Each number is 128 + 24 x the weight over its row's rms, rounded and kept within 0 to 255. Layers, rows and columns count from 0. Numbers have three digits each. The size before them is the row's rms in percent of the matrix's.

# layer 2 MLP up, 256x96, rms 0.122, rows 14-57, columns 48-95
105:115131063185129130114154139146117117129140116112109132111098118120107131151088084113115098115109142133127125104062136134105108113137111116130124
116:155140119116106112137131140114134117107120106141090117146137069140114147107117101126127109157134172124103128167164127132154103209131070086132136
114:158108109146149119159110089131135095127112101106129190115117155146105141141156110148125129168122150159081138080131107099113126131149135131089114
089:135080153144167124139118128122084148116090114149152096136120143141135091123133119112098116157128116141084121105119095141124154211114119136124087
088:127113143161110121153149143161089116087136144126159132104109104105121138131150106125131126144095118136115164134138162112148133154132098145122081
104:165112170119120138126124118120138109125126088131068139159129126057124126142126139134085133140110122165139139103133117118168142126153159104072101
101:117180153092130121136165091148116090134157099133135144146132170142114141085142130111118166121084151109131115073129117088061134136140123152082179
114:183102109141128099152142154151127102136118141137146169132194125124095136134167084150147096167098139132074143144155171128144141118168110182104135
103:133133105161077181165092130136136091121078131130123079098138137040096155169073133127114150125120099107120147116137111107137117079143111132123107
100:116117078125062154122132160148121125155125149130058128154128095135146166120138096137116100130186119170099087124132109167136126153144120130129131
083:115115120138115078131141117135164119125120140076146098122099134135095122085131159150153121099138103093122112148173125122100102122122124130110137
109:129149125154134133140116117127141093134108183166122110150083115131117067148166122119148112112161090140108143145125163115110117150143149117123108
113:096110099116118138155104115171155114129101153148143166114089117146148140123095117137096082173126150125167139135150075169137142119124164124121120
091:118145188130147154062127052100157170110114113148126147161111169103150138147134122137073142138102105126155115129152132105133149107121095137153098
103:114084083141099073116129148156135129114101142160153134087106110136147106081142118128125095093116139152139117090105118155136147077133083085100143
097:116093141102084161092123131108084088100142108120109115105101169127170133147146165115153105155105109165120143121116131139124131127117157133143110
087:145160164126129147129145171144172143104156147149125111116176146121115130165103129137137113096128137120101119170097143115145094088108151156124156
087:105137121118100151131174126141100101085131113126120102142115120137145132121139149131149157094130133151140150088120106137159122086131122087179154
107:108116169144172155143112097137131131157151136124117121085157150090127102130118147131114158129155129129129144145127109112097140136132155132122108
102:087137131149145128138117147109130118096119112142106081127101169155121153150196107152133114138112126145151120106088165144114147123110114131145129
092:143166110126123147131102134147180169126122154146108128138099112125120141087133113160127173150156149090116127139139107112106121139163085092103145
099:137103178118146135131136116138109099126116121133108125114129133098116127141114155149122139165130137149143115049095139107156154094094146111145140
092:143165132133123125090187110100128093144182120125099121097130145125130177140125108166144150091128113165166097150132142114139155125087123145168120
103:108125168109151163142164177096124132147146124131089129105178129108155159154117150128124148120110132118159128141117131118169161149155106109129130
110:095116098107147124113166148080171140166155118101119116092087115090134086097137151105127192094138160136173137106127108136129131140096143159141125
099:092127122111140150132110166128123126146074121138162109138124170094153131106147111111115146098161111130099089125097156166142144085117067176106116
097:098099151124122146078148125144115156220161095132165107142120155171104144161111106172143104137122114112142084132113133112129094130110143128139112
127:108120156133119176119143139136129138203109125137107141151135122117127125113156131136149129084143088110141109121109171134156132146179115141194109
104:098113138126132097118129120163124132121150104135122098104138109119099113145140154119129175129132136142113106170142139147192126133157134117120159
107:158140144138121097114167118128118148153139150116148136188084128094129172153137166098104164128105138142139191146128125128135120139167106134149131
097:157187131148128124130158111149117126100103115139140168097105196098098123151154127116148129146099138147133096180087111113124135128148141171157144
100:167096168166123100103121101148141142129119119131118114151136136117146150170138108108141128090129123133106137114115106100114154122106120145157122
110:146151143170168130110087135119120130133149099147123154106145146097112118173128098157147110092128141144151115104128155104137159112151211159132130
107:121120138098107125114153191122128120138134170170109159127161137070110181142158175124132123127131156108146166153128170085145113138139130129103100
103:123157131151147125108071102157098134107150180132142122123130139132196161131133117157108107107131111120127152135060131119136114109144089073118145
096:121144136141168153102149086109126117111132103119136154144123125122113119128119099106145135124158149154102111121130091130128129152111163118156115
093:135111140103120146147139147117107140095095104065155109121100152153097127152120144157099150147080123109146128107079142115152126098106138074111126
105:130117128144168141099119145150148110077145133185090149141140141122097125119150125153165127116159116124131190127114156144101093122117181160155126
094:131163117085146128131122116095075137132146126156120155121124115129140144120138100122099120102101128153093123097108122099176189087180123140102121
090:150154156087195103121153169149127099178117144126147126157126145093135095165165103122100107136138147119121121160119153124140125176161113126159141
101:124120131177092169136153127119122124167138094076094128097141159149069148151134110123167142133134125137121117131093139103193091137117132118120182
092:108165127148127163097118161111134103135077105142140133109153119116048133160144122102090141108150137173124154152092114120155167180104135117097105
105:137143115126112122083138116139141108119119160103124129148139114116178112102125102147121114141113118143110132128162125160119134134131164139107143
094:141085122142161113133166155143148121105190128158141104127181092142126163107129125080141143141140171145103176140109110123138125110081091111160111
# layer 2 MLP down (transposed), 256x96, rms 0.112, rows 14-57, columns 48-95
094:142107125107164119120109101088128144176122128130185133068145111117165102123137161156144119158167134105133086158136104135139128113118063112120153
112:090155130113093160104108134186102119107137122143078134190141140116124103141150117114138120186122144138126138105089098136125119147130108177091161
109:091136083131119131096131172150168155138141125140097125132141129096145176147155134128161148122116097112111101098103121133166142165127093152074119
083:106143138111119111132140108171120132144127146127119158119124123101164071098130189131096150118185119130087172184124124117117120121123128151134115
078:144133157095086104138135168133135134108074124156141140139110143098149130092152117125110101118123098122111109121166100137091163139127117173172126
072:095126090175135118138125157106079130149153128119161097142110129167085114127110085133141115096122138173155087144147129120080147150113124106154157
114:118130126070106126121072115136163126102111075138127113125130158078147159146099113110146132130123165119146148134115142126117133165168156139136146
078:118111119171104143082135139125109107110145114115113126129100081164093129128097111128117140118087120145110095155135106146085113121123117136087146
113:164123127128097106112093141155127122099168121116102093142102160086130127137128113111108159133133153161097108118126169093126125126161180134165089
117:160124140159109150112153156105141118119145184133096076108106116116074160148155141138109182138153105110138126108130109132119195160167119091141104
073:102175142129141116108136117114108099120111075128102117117127119083122153110128133102093134136135149110106164124140081141136066141120118134158135
107:083116129113146124183169087130135156148150109097096116092134118150095130112173134128122109065128134070137142193110134113113144122139127099124124
108:134130152119083115134123135132103121117133111176106129118155119115140109114105127131111154134130111125148145126169117174111091072159113159127183
108:100143125150147095127101179120138142129118066125166100128166152146108119132179154152130145186138127115110123138112170065130097169160101150155093
112:125117117160095117139103138135125104152100149094097142087124130159093115080149128129130113086108129087108151122086074140089136126154138110118123
103:138104114138130112122118088099145098119143114094147088066147147090129128138104138159128102097133070106132150109114112133196166098092136074113140
102:131150116102099115117135154158129103151185119149097139137175135162149147146141150103126127110128146122174108112140114110156112138141142104122124
076:142136156115109126095116167145133122135097149131141110113113157115119151109163121077109132127133123096134160186065078111115129118115108133126125
090:165123129080144140139120146115111118154049136118161130126147100131107122142135134103181104124081106114127142123128097125111147166102105110141169
108:126092131106136161146103123123138150113111129141125123064133137158132100121113131140115134106148116067089088109121153102141138116178114094129148
103:137127119156140134102132132181157183156168161159156164155102153151130152171124175143142159157114116144126139166146132117154105136128128143152114
108:118098137127121111145130142113100152140165055071155076142134121188104095085135089126107134131133122134114110164141112119114096112117120103169129
100:123125122067110115124125098134126154122087143125158089118105140114121076174128153075107116156101130152149155140125096145157117137094152078126080
101:133132156113125146145114081115131124118101150099090151127141141115184152129147170131083116080143115143152105170111115134131156153151123128135148
094:119102180161111130142072129084122084111147109113156141092122134107150105137079090185123092084107136098165114127137139154111141095085130135133146
093:115086130126160149178115103147163165134116102112131146140150111168150177131147136147140169098119107124124097114089150113100110149117113130088201
105:141148083114140158143112123138111097154116118132128164142135138138126127159175167129124148144118098155102126128135083097083077114116141181120116
133:151125121130113117082171097140137141142136126131112122145123144064148144124174127116115118112138138116119117145112119121141165142157078103125048
105:097148118148100119133118129140126102132112110153152148142147085146087146118110127092116208158118125143155118113177111121130149134115128109150165
081:072108104142102081105123156131136153137163133155124150168101131169113115128131109097155123118098145157131122113118130136100092105134146103127137
079:126119079125084100104102088111140148117148122153139141087095110109116129129096122146109124097108128138112109090099165136129106084115111075109135
095:166098113131093100100085149098166119133143136109125137103166081084155127103107111177092125126141115095139111155135140106119169074125129128123173
095:097147104083070095081143141136145135121142109194098140139126160128098115126156134123141193148167107193130115140102112150115137117159083133128129
088:136122114159093108131100109110126141079159113090109099146104107163156108124116115151126093110127130133121109098199159123104139136165120107139140
112:152150109148124121143121125183099076125120115143116102167110077121156112110151130092147161150118130168128141076094100124125101138098114135086124
108:138150110078089117080101109137143100111123159115124115147108076079128106135147160157150168124126107107119122141138113138132126166130140138166105
089:128126111135121156158111092121157114112185102157120143117120140160141108157114076150133146120092144164145103175121141122111119141109138125134120
090:135129115144083156158126126135126111155141119134152131142145123124111154151113127133173139119122115140117116106202175104126142151138138103136163
110:135152181125133106112122136104133128124141117090120159105114134137133141168124166208121110111124117111179119143091124103118156113140144169155142
100:127177121144129105173099137160106153148119140089098138121118112126082164162126131135158138135143117120120143134140091104153133094101165139111103
109:118116140155178094092143116129136128137131116116155083155104126173122212121113131130129113136137122159173099117165123103118136142129110095128128
108:144093187163142143144130156116098109106142142115110125131103181146129128108136103130123104169135146085175170137166085167123128145139113138143121
110:142110127102147114141130141089125127116114112099134125145157123131092106130077130121090109178115149104187140162086087113148128131089143136185120
091:151120135147137140149147163124106102159131105138074151117115119095109087108139184115154156151114143132113135127103086092084132134117134130108115
# layer 2 MLP gate, 256x96, rms 0.131, rows 15-58, columns 48-95
113:140142143162100133138165165145158150118138141192096140128148108146099125120109143126134149153144107106121151144133101108111151144145105119111141
119:114117149130127118149103203104065146137137111159133122160104119125118138114095143104144124151113134136137156123134075123139130123107125064143112
086:101162100117127111152130147124113104138121167106149136115110153083137160123104142126154126111113137142168143143131119134139066117117093171125143
090:143200136114135187109122146119135110106049138167078130137137123134132130132117133115142127130120109103122144123118138133108099125122151114142120
088:140129179127126135128096116146140133095128081118125182138141127109133118116147082157114129163102130136089150094146140148164064119127147104110132
098:121119164154131080109080129120132141111143161160171105139105098133093146132115121158079154110163125143137168163157115132086137104135148130152128
092:160130174131139127106184109124093090124118084120119154141153147083158118127088097113156122161166112126122118176136166118144152175164138143114100
114:118099145132113096142154105153132114121156155128110146099107103099115122128067178148124139131123124148094120120116169129135132111128138135150135
105:177161163145135118129160151100167106156143132140077073101137152090088154119108127114115167148105173140126109080147104119134141114171093112139143
083:125120090110135139145122142120107151159144117120070116165157126144167136132133110124084132133130171118124096086126157161118138110157129103126140
118:092130164137098123139124107119101107103142112107100093111097141112142118149098121164106114195114123115112137146103121114118140092099149128168138
115:127110086183121124115117131129121139132131084127130137166091148114120158101111110086132100090135083144125124148103143130088159113146134095161160
103:162097144129095116162171091129133118134174121117125144152121120106121157110161131126151146079171143181128092118140086149106181144088131139078119
086:104140150152107149172153123100105158168108108141132116136130162137144128115092143098106154130129131134122094128129125128120096168147152132165122
092:141101133137145113121131138121109136114117125082136103170074119133182127084104170118134143135110134090092145138136114161132116102174091169135103
094:115100155141111109152156139130144124126147104084134121074141096101092103103160149135130113114147128152159137089133128090122121130168127124127142
083:115089109141136088124143128062161152106133126155120178112117134124104124111141114098117126151164123125096156152094121109131150103139136178119126
111:111103143168153147123157105128103115082151093127129124121113138093115143140142090161159154120187130123111132151164104136147120153114142141114132
114:135118128142119146115148194112130136106149143098138160150135132093088139114114108186145141122113159152145106123108120158159160156114132102139059
091:100175147151173158129172105122128124132147174151136100172160162120082127141129159138090116141156148108114155139152115082148097152143112103163153
103:140107175182155129155123098127161079143144107138122113078156143082081091153114134173103137150132126163128120123143150107136124145121115123118117
103:141146162145140129115150147072117133104107080110115094132060120092117143138105135107161159081154126111135102108087137141140142127118130106065096
108:151120148128143096122123123103118146110131089128115131092101140114120142090128129062157120104166125124125158148077134126154158104149164166141136
098:065109101132158116137158073116147125120142126151142081159125150138086130132163183138124155136156115114129140118123113144105136090105089121114154
102:126151141141123068149124184131162087127119147132147130127106131108104154165117102111153141148117117128131137118175140158155150066122173108162101
095:101146173143139162121103173141099090122149132116130125167107088106160153097129117118111148122118161140149177094110122142133110131128114149164093
115:099087126145103135116154153105112126165155140103136080124135127120129128118153103098099108107148121128137132154067151109156160112166151110168146
097:171115154109147130132130164103109125065174108102108137149128116082123167112136144136104150096142149113128161098142091143144092128145104146118096
084:124163126155105128145142133098158197158175162097116140164113119172133091133131121085130144151144112100126152125170120122141092115178126119161154
091:139114126117124141107114128128163150148111135085113126123140082108130163131137121131141079121139115165112117159132124130124085133162127133102136
099:151108145170151128141137125085110081116150170120128142148153130081121151171135154159144143119164137131124130163122168144143116133165113131154157
113:119192127151169107109093124078142122136114122118137147117103131134143103141145130099104148089146144118170144137131139175118130101118197134122125
094:139113113140142098145097119128086154104138170131100083118130136146091146126117095192098096148103121135167090113142097155158130112123157125100124
115:122136116178126118147112146143089107091146121164123080160102130131075127127117124135107124125119144125160145099114130146133100131063082127092113
105:127129099152128115105112146138111176114127115130117150090166108089102114118124091143168140117136129163148167133160115152101122101141115150190091
096:110113125097101092153166125142099132146123104094131108099089150136197173121140140126123141175103123145123151098134127139141103107116135121139145
091:147144168133128114154141110163145125090126154143153134139129080103151090100118101165120110083118111154106118100107142129100151149092145100153113
101:142157122115138142175150139127130098138139161147144079173158125123152176126102102116147107141114166153151123131113144185133115087109124145144131
094:129122172149128164170140144149139128097165108169132176125135116143151157126139150153083134072124128143134126141157159134090148088144095128147164
105:122145138142147153123161119143093158185148142140099097118073159118125132147166130138136127125135129151154098139136119140119121159156129164129134
096:103121113126131152136120078098138144133147124168128180137168155083123134137127148114138109128109111151164098089104123090138152146106129140084117
107:166103136187125066133128133157119154116162161122123122170133146104121123126139117127162130129129074195120156164123125104110132158162149113121138
077:122107111147141119142140086070104155120132106118071091174163131134138104150111125108118159151074170150112107127126140166135131145125172123098123
087:144172101122101159159115142121129091109150116136094103108155099162127168121057122137115109127157133088166118121155125145104159154112159183120130